Weights of a small GPT-style language model, trained from scratch on English Wikipedia.
Size: 13 layers, width 160, MLP 256 GeGLU.
Architecture: LayerNorm before each block, learned positions, no biases in attention or MLP, tied embeddings.
Training: 139M tokens, 2126 steps.
Each number is 500 + 40 x the weight over its row's rms, rounded and kept within 0 to 999. Layers, rows and columns count from 0. Numbers have three digits each. The size before them is the row's rms in percent of the matrix's.

# layer 5 attention output (transposed), 128x160, rms 0.213, rows 22-124, columns 40-79
093:515455490502542459450470421512508475465565526512527447473546485425488507473444484459525475499651431459469521534484545493
110:492519486488505503516519451510485543491462478444481453472511460480488519464470572475504475526478538498472521546488449367
093:494492439514504497520560537495442495514426444516505453559518399489528507541456514481554482521381514475477502448506493550
112:550498522580533487435541533516496477512512476606544499451550476532432540514489527507485441523452558489408464421511497492
093:465557493480461486567463479471488516462566516579468568479537485487456463547480480544560431509538476489514538466512522467
084:494440498486462496548489482529497480501543492450577465517468490486476555463556464417522552464512492523500468442472462517
088:442505507542545526526511520483493548496483487544439531497479496471562442490482544498492580449513548445509512490469545413
095:456443461592492532518480462480520493516493455393511476479515496480479536498483537512552537516485537503500458367525540464
097:466432569474513511453474554497563453486422504501520474532552546467480455545508475497585463584510477519519491500536531500
093:541528529480451572415426507513474460510528477521527458515509476506476493544492502564534428561504487541530474589472482500
108:481442445472515481506462503462567492487545516459474472518486506510448474496503543520574537446537519537605419524404536482
101:475477464500447458512458543472498504495546536525534534464556510434484496506467398558504499565467507503461458486498456445
091:541469553478438501541498528512483438495521621540452544523489504482584539462496566480546576522507472535505485555538469409
087:587476506560501457546533515516493484480544499482459474508506477529457518540502553538472579504518541503557512427624556455
092:507554479474553501477469489462561590524505461459453502488518560474437462546451410507531489448460515519544506468490522502
093:541489505544512524540490494576472443535511535470451532498465475555488470425429527484542479473448507477538532476501481487
085:510532497576515505518505535472572499514471537577485557440460493600512525555517506471450549517522503479519506457504536482
107:442476558520512535503457416496490511469459539487517451444490471545516522514525490526449505440555506532489442474471427502
096:437535552458456499536517507558464475496497535455497524471508507471542399505465472530449568490493559459509465494482439444
092:534535477514493577457448483470458470512553478481495499445526453487451518375474417476493494474517491487480438516499431519
096:555453511535583493506476507475475515531437492466429523434470525493504505483478498550458541516534476483494462425447498541
089:492450550503452454426523464550518486520526424481548523472447509513472469534539453544513499509540503492507489438596531521
096:548510433476508491530482473488422500559486516544443514476430554456489483487479463543458456476540534504603439550522552523
091:601535476488487563503463441519514521502412538494475441463516498467503532478467514498555443485529425525485477503521504481
093:493486527503488422494433485506494511525515528451462449578485483498515504510501436464546487425516406528487512463564549466
098:507507459469475463503491508504538557494558464517538481488440486512554473594502511500432496490561580524471494534483552471
104:456587528449461473454521528549450444523540492495514438556475470443547487429525459516440497587477546521449480506550549532
093:515539520580529505534501504476489520527420581440439515495524468494506476518517471547528471507430501493519549417466514566
095:488488496550549418589481504480512504505505513535539462478431510462467522519455489446545488435502530488478534444416530452
095:486512539537466525538518523515540503459497501476550501487497462516463436500529443411531563517545453594466494452519454537
097:505509473526488535457503477456481487564446466439489487507509535556514536548562562538544468467450545525448530577405527510
085:411547486483494486495454519483510487465523541488423469523538495519487450525477497550516516432441508526526495537435440421
090:489451559519508544504548517519569477556484433457530520507529526510500490449545526521477505490572483392560510452470539523
094:456513485448502442510525485493519516487512510464512464495489510527453537542506511476481527510489468436560566510497517516
085:455479469473515511543466510515513573547518458523521511506550446540475484448494447557468545543591489482494466546513554531
096:453548504534486530473405466472529460584458493576460481499508475519585500540519452574500475556550586503521496510542542509
093:504469445569509470422519501503548515528490556554496483454494490573527531537489490508529481470480549508509530482516515557
085:512524523522488501445517523559436481523531502534526474531459484458491529476549539502489523461536445500551527497475573479
084:510565566446556446529505478545502503512451499469421519544558495529594506515501519463506483516444505440495558436488448464
102:501589430508497471440447499405510446503442523480500440430488571537510502456550522491447527544487499504489486559440484537
085:503532522429474490535482504454452417447499530514443503509486446519543462433459513469552554487499506498495498473544597552
079:484535504569517457502557529553379511451564509424485458481459519482539507526525507440513543491487457488472464421458493478
101:455496507466504511500471456462475472472468472560508492590473473454560552436469532475515533512474461595452523462424454552
099:456491474467508514481445522493517573503473481479472556435508470473446510495508442540498457533457430459480477440481492472
103:472503482459463468491531470510553552585527530480554544456536507510494536502578498504494497502517550439484459456430530485
111:483513490491466490555492526490509516407559540534494568530518484488472537537494505466538439440533503475460420432494572495
113:526504543529511449549498483515510509512564499520453495505441470527522515445444503527425537505574544554500484494497485519
101:463490528464513543490494500491429463460412533513417466490497522524387575497481484461480423423485485528512511523518466575
125:505520427445475570577536454465508506508545498491429476552519521488485482522436475511502469433526485503532498551566434534
096:452490512461492556474597473421492541468497486448410532522540506488397496485524485566538502529498487401535489520573498521
109:540502492565499464441517521578505516465519466537557538510523542520459456577448489529532420510472516554387462459538554433
101:486501491568481466490485471406471462593468551437513424393441570550499541529512466510429533486516511460493468503496502504
096:481523464558489456524482442486485419563508482579452498441431514501447543480460485488525462521571499460444482519511501502
100:537524532472478479465492595489431475452481477554505495507476606477471498454459547413512506534482525521623482537531502537
109:461511547539492535439566492553493454545462528493541494469542548453477559454471504478440488510488577436488482509490479586
102:486451521494440528509490556575420442549525554540542499528451506488519548469482530549553524490511504436542477503510450536
095:453479492494541533492512512541460553505405453495472528514477546514544463528568458502465462410480483505605573505566488549
090:516510536538534525480529570541438431476516501521462508545509464456524455472498480422527507433484479511507468482444525486
094:431543487457498519478481478598508506504554540394452516523521509507498464535519441493518493479552489452480538542521488534
104:453459510449467534507533489504445525432510496406529487507503513503469515573496532524529521532547493522560521547493531494
091:467503451465550468450447484539529495461532442443520460509455503511512406498552548506538600503544536528573510488502527472
112:504420439488635543438503556581522518547412447466481517473473486534481402492457513507496537462512544527483544533554516519
116:569476499531478525512510515451501529407476526502494451543517493478507544530518572471594511426554475467458448502463518525
102:455495510572488544531526466424491435480479540524457553442516542476435476496456512586567534543543402421428468490549482473
106:489505462511571509432483534509490566485572511482580478523540504473495456490394457516533462537467574518516530507518537487
106:462525468430483530478484478500466455555428497489475499464450430461504491404548501449477439552468606530518491509506427512
121:564523556539488485487521501494477487475559566549514538436485578531490568520518486513479529465492421517525463501410452491
101:508575541495467504498508506487539591521501462508582468527527484466532491500474458439377483501548523561545534492450498454
110:548428397499537497532471526498484469561530460464436518514465513491474525461509485470530513426454473456526513434501501493
107:483519584597469482460537459524510450454493545616437468484560506524514528503481509485506437576428470474493558516586511411
108:553510458472549471501525537506517536499535474523449470565466471507516511532446519454522443490486421523528549550569511477
099:461471461450523521546502474464433516510506533456508528456436566462581478480496477511514523557506516522572462594481488482
084:452524463428566514593512469488662509486558499515474557468517476528485541447429490534580508532476473499481534512466476495
112:574478483500492493472562555526416505539521475449539524449440512512505509567507501492461497458477553595535520503471558521
102:522427544523486489436470487501460465515529448514482502459481517463556445504455547545436512501460537583500490495415444500
093:511516496488550522549531516465514489539493584483500543446431459508553550494532425452469518452489431556445468485516516433
105:500465498541491518552433468430427465537528569441514507431532508477473499505428499459518457519570448460520485546464493527
097:476511426513539514455426579436538499497461432434481549445472537508447496494490474511477508495509510583537494432516554503
110:479497513530426555485510506574375508438476562536507504553465448455573533498510455521503458465457441484490495487439507519
117:455532486547462491536530492495550422498488508529457483521513475495519473455553558447528446520413415535438524496462489456
097:479511546476456545466500517509547510456442516495532506454523531521494451503499505531512555537594481526517506534504506508
103:487511457491499547526513501498478495380540508533563498474461488566517536480556565440522529489545473578430469530489438457
109:463512532532558435436508456583497500456497459469500466491502516506531481587513529553507554450506490550519565520448500487
121:493499524473508485477495516554565532527520437454592479493453553552483511517499529559504522533480492574524525429478547501
106:496439520488469495502478466445462475560518495453431429486414477444473489505519447533580496436520517443544515500519492448
107:501493493470595442507494518537581486507510434558501546490484523557445460451507492470513494524508480527516489482495503523
123:443510530502515510410401513509559564487548489573511485526627509492508446543481476539556445563504507430487538589492530465
113:570457544581524515503486535471422557457473518503457442532436507446497553516486528537487448445577429508528476503604602507
107:483500425416614498505508512408528602516462459577506501563511494464568434497525428504511507461528514482492524522473549582
088:439504549459484517632459521444540446532487552555484574474479516497502600421522485451535592478523523501440441437472480497
098:436503483447521487443481488510574557470506523495459459552529393604519567519608530511533537430448495494425503459479451547
121:470550587445583459480465511549548457439480565501395523588557469479555476499467451489453479469488482479511508551485434491
112:470491497471549480455430499584455487453518457474515510465522515542410465527495513483545439495552539485512490471504535449
110:467457533477524518561516515525595551528442524586550544542520485580489502481534479459527487502491483455491552454481514448
105:465509525559491522512471515558498502523535500468501526464521469501515559492472573518544542398465552395433536488547409487
107:419507521439471415575481587538513467463554612511476517582515477497531503513555425483542547501461474440477446491554493456
098:520534500469463528510491538533518512526465545528448466543532528393546534528486466521442470515505554472542508575448441515
100:516431528462562559455493523440500455530497509519398486473555480504467490469498478545464523489460532585513439478563608481
114:485514530523453493534602435493467517487479529501482469476528507479555523488504507469447486473397587576469491452505461521
100:515410499450492462525480497437515522605476462515507520499560462499532481508563520493455460461504509534527496476418519551
123:468493462563489521454488499488516532467480524451552507492568458498545485563524507533585435533514497478417523494535555486
090:569495506550474602501465503500488590453527533596507511485471486518516571463475511564519456524550533456459529478551518541
104:532591528524471480463492557501470468435489514560427505509473580467512526513457471439482472474579517479455501568525507557
# layer 5 attention value, 128x160, rms 0.257, rows 23-125, columns 40-79
104:488580520538537459524454486539495514463468558533523523531480502481501504451556471561482532472521383531497530528531528540
087:436526523450461488535432528484478491490507458516530508433487504487537521485522503487539464412477502491549501448447491510
103:494451559488461515527415482494557484531535537478447523492471518460535496484542427489467531513444495484509526538482473454
093:498470502508491438400523514467443497492487492541510508493501563485549467509570576465518474469463503538495504468484530557
082:536554498539536529501540573505441495447469531552472539570409515508529549529485509519484505562488511517499499593532574538
090:518510506439538466485455461459511486536528472458525498529545430535508467435539422546545421530478494452466513515490490539
095:506610438476528444460456521500409487424532554625484503450486554540560462544511434482523440466505502494484535507538438499
093:546446523468585528537559564533469498515562408487504518477430454466509476545478566526439495452476489527497465520469525521
092:463448489541568396487498483459516581496566508461469456531545514447467495450542480539473508431535496476444569443576520467
111:523564525451476537540462501485487544493531440452530498545508542428482494444538532500426440497526491482467589544517502584
096:499555484491553497423471459557580467431465446447499469563470552496493511537498494501533490470488509531479589575549520508
092:525517481470574518467451493494501533469524446466456512528498477490434500503495497467525558488512582527573496497552517503
088:486548482458503540471401535463486492540447524498491526561556420474529489429515444473499439522445474468408513470441475536
088:537506541498399444506456476506453444493484450536508530548523496562579479490484529434521456467444533514462476516456473506
092:513492424487424533437524551457482528488525564463528498487565504489505561488545466481519544447543515554497499430517524489
080:545476479460497461481511539546488424482503477482456463471566508495559525501488444555456506580429487452511452546525453536
101:516487421510564482531578504511484479492463525489481535538500503445526449463477472495512451531514470459539538454472482576
100:567518433584510567493572462558479460511525488536515485466472454509513525519553500463485510467488512468516503567491464512
087:534475462521446489468534593471483457493526556525493485549522542468531422526518477546499466504499560486553489518549527453
092:505499531488464480536464478535506511526492530467530527580501439423546530498439429489524434491469553460554550520453530428
086:499512580473496501464592418413601517503484572493509491495423500533485562476483544467511484557532476480433558497467488477
094:449491522509402488563496516506528532493535447522517522550492543515453488466494481443525533455496538562494563529545442482
085:499481523555501419511526493524482483481565526514490492484476498513496507521418477507523495415531542504473514457508439472
091:460572472472546541471545509437412487502537480451521472515503562508481506477562592561466489530571535487496507474413434520
094:575487505498448487496559501498502528538439467473466486507551555539413505450473490473461535554537405470528478483440465497
103:543515513513533442513510527550560499480494531481475471508502471511467521482516555552427550558566400497476490538535524429
087:408458546469484542529485534573506597482486474525524474488520472466466547560453506465433467500487558505521493497513456450
097:471479478492493502488500492466432504459487477471497485529521518474493523514582507605466522565529488505485579514410456491
096:563430532485563475465511506487507485518497519497486532509565494464540472501483468558479478474489500464608504577476544530
094:522440479550498479554546468488568565500509493493527493527531465548461459447500439508520432501496527490511529420506536460
079:512448457475486515501526461477487493549541490459482522503474484500408543510537548548477522453556475505508569502449499593
087:552553503552508502520514478513507574560478537535440495504438468527471532519473491459509468478491505500412475530461513457
090:449478558489510534437454510529569485495466552531475491524491442515513434480517502573503495438540482533536506516524522514
089:548556495527487506509531479520583473498510487576535555435428493542517477478508504460477474503443535441490530570525431565
095:526467497468537496437543561520495440522500481493459492477498540509496432479578510524500455477496496384455467464453495544
093:484460513460425529544534515449564464474461498413523562496497571452471474526511486400442453542560483519547508450472459464
085:497471525586461558436510519471526483536500492563476463519553499476454471460581404525499478533501469467491472427474514475
085:496518487481522499560474510552406552475428482521573434498566441467523496519500508556498453483490574492560445463443531517
105:464478528494466492511531516533558511468582527569545510580485460481471484589455500625490501514558529492531540474510478550
082:544473536451487553500581551518553542511530545531493476485456466451486520515496510506485510475523507476439410484453495503
076:433435466529481462507462458518557452460422543601521523479538469527559505447424471473546476527448504548558514495470551480
099:462572486532506472498468517519456504470495507502556506453575559574498515507534518517481505448542523430550511454540527413
097:494542525505483535516498431533480436478525498498518515573567559480529518460467509463432591464492502535521449499457463502
101:460517499571542465526550541494528526483489508556433518521432520493458488451522499477537499499493469498478616566535524514
114:531490555547521509511496418411455464533472441544554463467519537515521466464541493526477534495479497459564521529438468495
111:462529436484461497412493443539505536484417455539458490562501502483586482512504522470493494493465461443489458536506550481
103:456427432527491542497493542517575492505522434409556516443509544444538469521530539554501515487440514551531471479532540414
125:426517537572528415442504467512473425487469432493590595518516419497533489521554531520508470548452541556460515480482534493
097:492469512533505516501452474537498463557490542492538503425419518443578463486540533485512475465417511592487491514513477519
108:487449532484477511558490496437547473544474549473578493536466449480573523470527495410442506515501440464579546538459554529
100:469463522446502464450498529492577579440477498502454570544449487454549497525511503538581488476506455535443530555485552521
105:464476500475538515463494545477506598497447504495609502570534520462500484519544459497468514480486533500505510462534611438
097:434449490550476516492506490468560532561564530476467530468535467555471534541504463537539615498462595490495503476496477508
110:493478489535416560491483475505547496487518553515496441407428539495509489469482464526558518476470485581487454478533496430
105:521500464489505480490520453522573551483499443513409510472515551493445518487465438423495483485453553525483518516557468428
096:571458507424499517511481515509492435521561580439531502456515470519494503528480557530558537536520485519478435444488476469
094:565540553544475488489479507511545516448495513483506400494456487606475554511454528487515504476491554477506482504482478487
097:550486481563499548539499487535538413538545482553585523486434479528538513483504537502519504493474505593510435432525550527
103:540491514477476470534550490462534499590500479548464533432485419467509497504487504443556524449441489467472498508524461472
089:520510475500489503561540475503498564465492563606483476502505484545483571557488463493466503512552481481451493476492528515
112:472554475412422510492516527593512497456545562455470501564438460533556527491458461506455476491501516530513496432437511522
114:437504524502528470486534530447483534512444526437461529507486425517399494490487505497468524583498506485496560491533498511
103:467461526459557506453446529514475537513493470495572482547452474519532564494577492487447465401492557647497520484517498565
107:430477491529401500562481439520524443535489526502458515463432506542549522502480445470431615517495453549491505485477502469
108:487477451542516508456540552590521529439529521579509527474519607494510485563493537555475515469530464514543551484467494507
122:508511484497497444523478530425519549471496426438473463532518471488531526498518518494507511504451577446538556632597500525
096:524481509489522528537550509477486494468490493466486496511434551546482497478495545546606491532428483465487451565461473546
113:460593538416531478463519443534466525472462471469507427587496518509457544482483476550527552536488507537410521513479515459
126:567429460494588542491498590461477531542529443406548513504517534452497492515533474502431493474536510506531506546458484539
108:501497538520480511477517520420449493555444454415531522539529443524478508488540431523444554610555547465489486464465492560
099:429530550484405487497470499496503499504537417531451566501517488514435542530532510508486520526563455527465546460495452513
088:488564510508495511506452509527403457479431460480520492511510495423502437477558465481465483470516466460502482488538504456
112:432497516438437448563504441450548495526507554519488432533550433494471545511501508521535513502464506415502483518543489429
103:476522446446497513480517504532560596524462494434524537564504519496527553532494482470559546466466460464496567505482536495
093:503535518456458476481517477494477503469489298494521483580541478463473466510502526489522480507531521444524563553430476507
105:467521476510448466475512443526573545553583463518468503558446519483499505503508435540476581496470527544459586450571496489
101:500425547491453456477531436499459470481480548511568458565510512445489530515526575496510572519558414491441466523478503532
116:507460489451537559534510485438574486523516422387493496465527549510447507485493554459515536518486553477531485518547474471
127:546541514459555459459469493548444532514517468539462437480571498491402532492522448560506478489537544489568446495496439489
101:565475476494444432514563533495507501558550582504494495572498462460531476492535497481478531467477466502514493484513483546
108:517505542484563470504483492556493495539523448560496475522535487447432463528433547532482497468568501477541488453499553523
110:494491406482503566556463554476545545494471534462511488474519457476502577510511540486480508502488457486539439489493518515
122:501526509508506475507523507455501463546436557560475497492564446431520530495497476397500531507504411480449489545449530450
108:491511493536564551471507544489535553450459507508571553565478549460543559555465473418476484515464468538429499519520508456
112:505570494534435495498485512507404525513509512482530434581549479430486490498523502448464525514495487496506500488471546432
124:572505510538474569616494512504461438510518481400478547539449498479455512462546478412488525500466470569458453405491534544
112:437492460488509501459471475438527482585477459485504575499526474543517514515452488431425550536531540472463512480492433505
108:469552560519424534539471527525408449474516531417417520453472469587509508473548550495451477570467474494539536474545536425
092:527542497508477422424471461549412559478479457545499427555527541460460430465521517581487501484530502478530528527492542476
089:548489444512544497535506496522448441492499491478510533471514548414469473509469544527455466543587428501566482465589561474
125:602509478564478543520526553515458529544471463410467477434487487518512497488563567503543550502385481479562470522478553511
116:561526473561481521563537475468582508511508535563538459520488479513530495509505501482453485451468452557472484489446526544
115:527516482483500434487517493515441502475527467438361448479493498470472442462482457509477501520450487482544521542477497505
106:494496445458494500525525399508434536503477487547534495547501532512464443474500436545525478487530590554504496427402515485
109:611504518516485454498488460510430467554452443516444466485502492540496505508466502524501507516483482511614546516465552565
091:453512477589471494458578506470534474502520426441477553475521449524469461505502526453526497480451468472457526505489525458
099:568491505475476484489496469535505516501491426461535456510446534401497566540476546486520453465464494470429515532427482468
119:483453516482535497503479542509474503427504469444521576486510498500546532498518511542558521512531460437555513587524540434
106:422566556539496539469541488580442481475486522500419521470542511459446555466436513543556565522554454482441521477511502471
127:528493526566484493578536494463459463533481529537489515496568517519458495467526469453419572465599497564549464451457438492
091:470492492458570446476478541527536458508518478445467471511511615480554432500481529426417567538454505565464531497523485525
105:538471474505487584458495534489600487573511463439593478511437523519528421474623552498570520521414523537556467440490531492
099:511472562492536525516528576500446464479472512482505488471512529489483508476539531457516484497547429488479515537432493537
# layer 5 attention query, 128x160, rms 0.177, rows 64-127, columns 40-79
086:471456545484534488466476560469496521452543445487505481522455553476485462461542459548492484587463541480429470567536518440
092:473549465558477504441588535449544525498499482535452431478516482506536536539495529519502502489469496499548495534521538461
093:479498417481462473498527516548506468499463505553388482483544479457494482535557452420451460490472469563448465474471590539
089:505532528485502539550473507470462495508532489521493474530548447555570506516458489454454524480463399466470468556383390516
098:503470559533398438527526495484503510467489501551518548516558497543509557528423491462527471557456438441491498526523524502
084:522579427490469480547446521495485471489482513457501518508485467534498513483520540556429498486520525479461546398456466571
089:584529588580498443463483487519538476541429479521545529523498415492490514517469471562509405519505473568527440481498493452
088:506490448489469546455546573478527521559515435411511556466480425625502491504517460517548512559472506501505485480512503570
089:517520476514540492443496494527446517568472479465503536422442498592503428516544545511465530528388554464510412526495502525
090:576516469520449448452530470489419474491473469489456477519496473437423519522493517454475482502519449505525474453470535505
096:506432519445512618455560513533493507527499514450520467486438557559544459547514544536483533474503532544516486513553493541
089:473485497466433493476445536445500440528546524545579449511500507500561503476471472515557512477446500453501511505431440509
089:481468475486537482468525522546512554493497500503490502430401562544453466522530493525513534474607458442500469494455451518
084:477442496510468443530499487468521475552490536476507497599498581556454522519427526484543590520589476496648527451538483452
087:424538468522543465559503547462537497519512506500497486414448499540490518558500476524492504528528532418454525530457461585
085:482439509490603491491498541472531536473527486481527518562535486475473502550522483487522481487555548496514504522418416472
095:500536518524470560437462490526502438486494541478441496492528510496503527527512527557477455444530550540558496472565521479
082:495464507567457429536513505406489526478566505492522481538448413506470510500431445494478405448569532473533441554517465506
093:586511480503553541493547516510454539495549485460519519516472559455521478526513409521456577509503534462508526541500514446
087:512472566573447567494471527483494477424562489598527480547510544492475471468499466512461539545569435551479459478608471506
091:393455536459461554525522564478535550550538555588509579518520425600432549503526484516483508503461485500520508501483505507
092:525452528574512477421505512493581528486560526562475523524505448518502526581483475497428534494578481527429501518528583462
090:586526511474507477541540469528512520484513535543487501481592558395494450523500515508435518514545498569435541526570565454
089:460475530515452481508523451544528502486448538504536458411487504511560468525548486441430452465498462471512526468484456469
084:509470468561509447498487482431567465519486424481472517416568484498497536587467499478498554555517492473462591480519644492
087:564479571554562465552509504513430539476579466475499486592484527426508485430402535508465526526536478536546512511517560539
091:424466565443443514507508541440477513489465423472482496512497463576456460488504512538558440485550485498497498540487438465
099:484500453446475483477435540506434447484500559545610449477436527562548497438499497544502558517502482436425484564476426509
088:564459452569527521533475462437453534515466519461526491511545519434483482449483537615462459498434429501491520502475507521
079:429479534540567458482537508498459560540532501439562518526456482483510518591535513476543620528483483429459466487479440520
093:487560473530485468506516514519546476503504511511518434565521472541487532511530489436526584436476526533557479456458553514
094:503474480457467556456498591533494493512459496475428531513480467593487523461585433443524559485480474511527540445511482460
081:477511461561524514566473462519529523481474513462438507518490489541454456498531452509486496505499421481534465594424453494
094:514465506464502459533460524398497495464524467495422519503494454451469461510539518441506474479426515493564466476542579578
084:472502488471558458538549480425540540510490499497507460486504482435512461450499506538466445476547507529490482448496458504
089:522539503502462516477488576521537507564520443510559498505439510574519487519461483455484622503528501546454449489538509539
080:447475510530495539582470462547518501477503468459578508531510535524514551485558550552465495471481485475545563437465484577
080:512530529536584538492466444511461501569551490507457522558470503501484502509493431465440476472460472535455469511535517503
087:550480520465448432536542443501454528511558530447554464526498520439524455513523525560485514458534561472422449500464454624
094:420516505534450530496468513556474452542470538538552524500528554497498531562555474475442416544496507480525488541501569599
084:581501485589501535467503464502543465517491492494416510531472500517524494463407530506598486498458461472522449491538492453
094:448560502483575468510501474532538562499488489475510475446600417444513512508490548522459471394550509516445570524511404488
090:588557433514472605472503516501459523497581550398481530454507563528441508479552538552450542502453530538473503535482545481
091:489561436491478462531475539514527525463496505554495473464584482541473514528568489514474447515430565420529542530430516474
092:514510419504488491530497460500469498490533510499478499484460494467449497509457478564505488444546464485466506530561514474
087:436440446437527490532487459475496494496523494424538489501404445465518502535582466535511518412551514481446472518487488542
105:407495487456439506486393506475517496410464489485489469412523466510486461465511504511567491548498546473494409528486528442
087:540502441547503517463591500502554456494467498450494487567547570450502478522527478482533484468484427546486396486485464481
086:492469474540502530452406605540555505536497545520489497531550513530513501475453482524560504569504475518526483510512505469
082:552499479515513479492463411512454440406465460530504446559445528497515454535544470459490519533500471482482479496482505512
090:514532492494548390539462531541492610525492478496500572503482499506527521503589514476482442517492472491592490500555602541
088:513462485471538506542571469483569505450422441541506504507532491504525526514560442412553568480470493585518479490533486463
086:509505532505453561420438523506500493502513547538490565542523462486461455506502377434520474484464464505465443504456534501
087:453504475487599512508515471482487504509488506509518513546482530474522563516521565491511510552456495473491505468493522559
088:543541461455617519500535491525481453567468477423495438517444506503569508514458452537541423491495558514471513503498525486
086:502488480495465467514483518455533471535491444486557438441481522490448511529489469505408472435496485504584553495507521503
091:501583487525521506586514454448505446529526492406484460458480504551488548520529416503546550498531498449533491490517532512
083:484479479523476541455536566480516471523498496495530580558499463497542538472519471449460494457534550466480532423506439487
096:511548506559537551465468506517501435378540524516529529547493546541454505417519517528532543590534508488519605520526465490
092:516487518526439433488549452512491390532485559524486450510501580493524540544582574503537452530527487491596512477462488453
083:483474523531501551541537491484567501496472499529522493438465512478486437500489512455552529586506489481494498432474507439
079:572497472561498513499587546505441476507479536476498600485489503484500539508582505500482454503395496458454418502484518479
085:557513472517478513505551523501503488461515510476578521480488490475508448482484443446506563513537523552455537510516455548
089:588493534549527498531524490525454507587516473496518548508505525500473539421454483543491518458521441484463544526580462555
# layer 5 attention key, 128x160, rms 0.176, rows 64-127, columns 40-79
082:521531460507503481457415477473437519541413483489548533481507496526489500558479574435551416526502445553528446483418620485
080:503527553509480512513466508551524488555518536514476580488483520505474548535491517520473471466553500493416474534526530601
093:523500478558536443503470550487539605500539460499532536482434468581526542479502464495448524511548508492456444501554561502
084:494482509479526422574483468494549392459449542572480502511495516485555489467457489488464506546497564544463550498483482480
089:493518518440495541462528475497522504539544516499493523514477514478475493525476491564514443519515521519514447554479472580
070:524440447484496561501566438508509446419532494515439555486500517536535536415453460377515493509509431600488478438494497514
085:501492606444479507520450565580513443454508479531485422510490498528517493506510456486439484533546487489427435488466420499
081:510495552520500592514535541546489519486462533486511442489490493501496586535455544447500536509521561548439472475535469488
084:493508554515541514537585512512455454570507523473538541490488523472483486529442444446472519469593574491521537525557490528
081:522550489495487546501518474492580527510549505496509458451579528513494583429497520551488482457486516555401491492578461560
097:486516489492438507558503484524436430495395445515498551499449534489435523495414451416514482508497531457542526525431435520
078:466487461458531457521487436504484492482516449514455485467573450539460512569557565530487454547508422470460492512499575455
098:480518418483510488541472560502488444470495503495550440531520479492489435464488470534568557454509549490507496446475539479
081:516485461450567496514514464471489491494548480502506422466483431487517479469465509445481501476450515494521457519399516592
083:397496459426512473521486490487460515442501507525484533506443483489504500463489558545454472480461469500515489436460566543
080:492541448514427524566501521513514473476422480481521469448492590481475461549464487526495526474400512512519480526445572513
078:542502446496512483561545535473487547567486470540507488496486536487459505507541508509507505447472491497429550503525487504
081:534470491493488476431422445464514490490459444461531477440503575543471513469536514492503512518477515557552515557452529525
085:581513564573504519500528546513491475544460499521565539493431531495430497435477452537453500484556519507493458500598482528
086:519466492500482500528467521524497502532448534514590415546534460597452496493480553496545477502467539477457559494485505441
098:553472543527501408520453527456555489415523476505430469499542496480493505478526588540425546498515545498527510494490614469
091:470552556446550487484505541501564490445446544537502532462472533513568476518554524522562455550466562496426576473496495481
087:480402570547501526474545505461519500582489518505523513544473511464593564449510521480536502487520505486556525483513507524
083:499433545528534455542559533535543473479542504531476576544536469527484441498521496562481526503519528483498530426493484570
072:506534604488541550432476471474492547488450547558500513579512493583619531508559490531544412485473531494491443534515472474
086:436557522438470475529520578489546458522410489457539470526546435486451525512484539461508543489488538495579462495537413429
087:447533470504424568523481520493492525453550575588512504508520506534452530516461528481525590504432480485559596525493572477
085:492508507528552496510402450463521456480558398548422499509527500539510424479488510439491452565488422510544596492502492497
078:496515435422418457435537445499465509497530469469504490513483540458512521500523476504524547461546502510463383485514464433
074:469529499527487503515474534568523421560491482497517467480568527501485464473450568555547643506494503561535561528502499508
086:542410449517523440511499470569524537535509464530504600427533424518571493527516557520501514501521484467547556484523439420
085:534540451554559422532500485495544538475522477589446443465507463445473506551490575524456596501453523575472482512551451475
088:504512462487539517442492470445486517506569498540481408529517519490455546483507543512569444533487492440474478485594524545
089:508494464518478495529465512471441494523506616483499569481515517495528519484537532493539451470552481501461445520553492427
082:524489467588466511491497516460432464515557557484562472539464497497492556473572420468492516492430483546512436519534554488
085:464408534430520500524499530507470472476485527507514522549453421453469475495469514487465470582465521484567464480466431501
082:502531482508470516516543486507533499492437530518451488495521508512538528461470532451532562521521504464480472479488551467
078:533597562471489446523552554451499513503461470504536488503489530524481572510480479504579418539500423510465485490478479531
080:452536506532505502493513511525505501485444493425551515534501495481526526531459487373505519426536506449485476513498493504
081:485523481456525498526515506463486501462418571487518499541480539480469505443499493550495613462462550452462549521425468436
072:517602545526543423416470482549563541535547517509549510446571494495471457583542461485456469551516447484484482506455514510
082:543496512555498507451497543544552483485485534521477531580472537548536560514511484510529473467494485460507469519519553507
087:454529530558506433492478520500497502560470464494555459466480457479501531551449421445575523499558611506454471498585412483
082:526478510503520529489442568489506526481521510455501473466571505533576518492446491519534460517500475546434486469591443520
092:592527525550466525443486578555498495486516511507568476592456558517494501408495474501528448495504558495516443579549468500
081:535460495565540506483455482503519479415512524542490558473547534567483496431570534451491530541464518500579485504520590521
097:508522448513471498474439476479506486508558488506428532517593513510529515557509473510548454531490539557539495438512550430
074:540522592444444460555555512530507479533596521474523534538467505514510453524463514503561538527516479490554529521593510512
086:542517561514539473527473463542517522471498515466507547493529539500512498552497496552477478535550515468525486515447562495
086:468430546456416442550522583457509558551478492507603500475542518537535490412504587517520486494492570535502523481441565454
081:445532597525462540520569534547473414570519514549433453526544514508487494483402446473511529449489539504470480514502475498
092:456408471520549451488509582557491524481606502509460548470470451550511478486528550498467494507520448530511543489574487445
083:507504535544570383482543542491518479469493487521459563539459524474555450562474498507461482513432524463430512486478546519
087:470511434447511564536572547507506551478578493421522509545552459492476537530534526520494589515490469566521547513501547504
087:531536509513548517522523479481492453583521470557464585526485579466481462496494473524449566446479509504553507557492435550
085:554448532505556503409519486598475480499521499482508523618513503481520490530494507503544587483479490526494479467465540459
095:516516425560433483471543588495482520501546574513490457493544533499502454449523554507505471445495553515546497497493510470
098:531466577478530534547561481604582480532468498548531505447436527460519466568539505489456608524540587527455488541483497536
087:575500557492512525499501459497497501498454473483470451501536473514509450538417527450516515522530475536575560541459529521
080:476470383472496474543433532446474535505565474481477443555514440527489516418572531497509546463497426534518525511469606528
081:471497463516467505523502516466516511449506520388424518517512477531586521545501437499493520456482579520530505488502445490
077:442519543512502477491479457550445498613550491535470418457511516466507471471478458527520505481534511517488492481541437598
083:492468516524527538486563453541485496542504522493542458481443499604442519529460534448477474521497551482509474485498440551
085:483515528473503500475492515531491408598475440543553442515483560458487463533508516424471532584539527491491472566511469534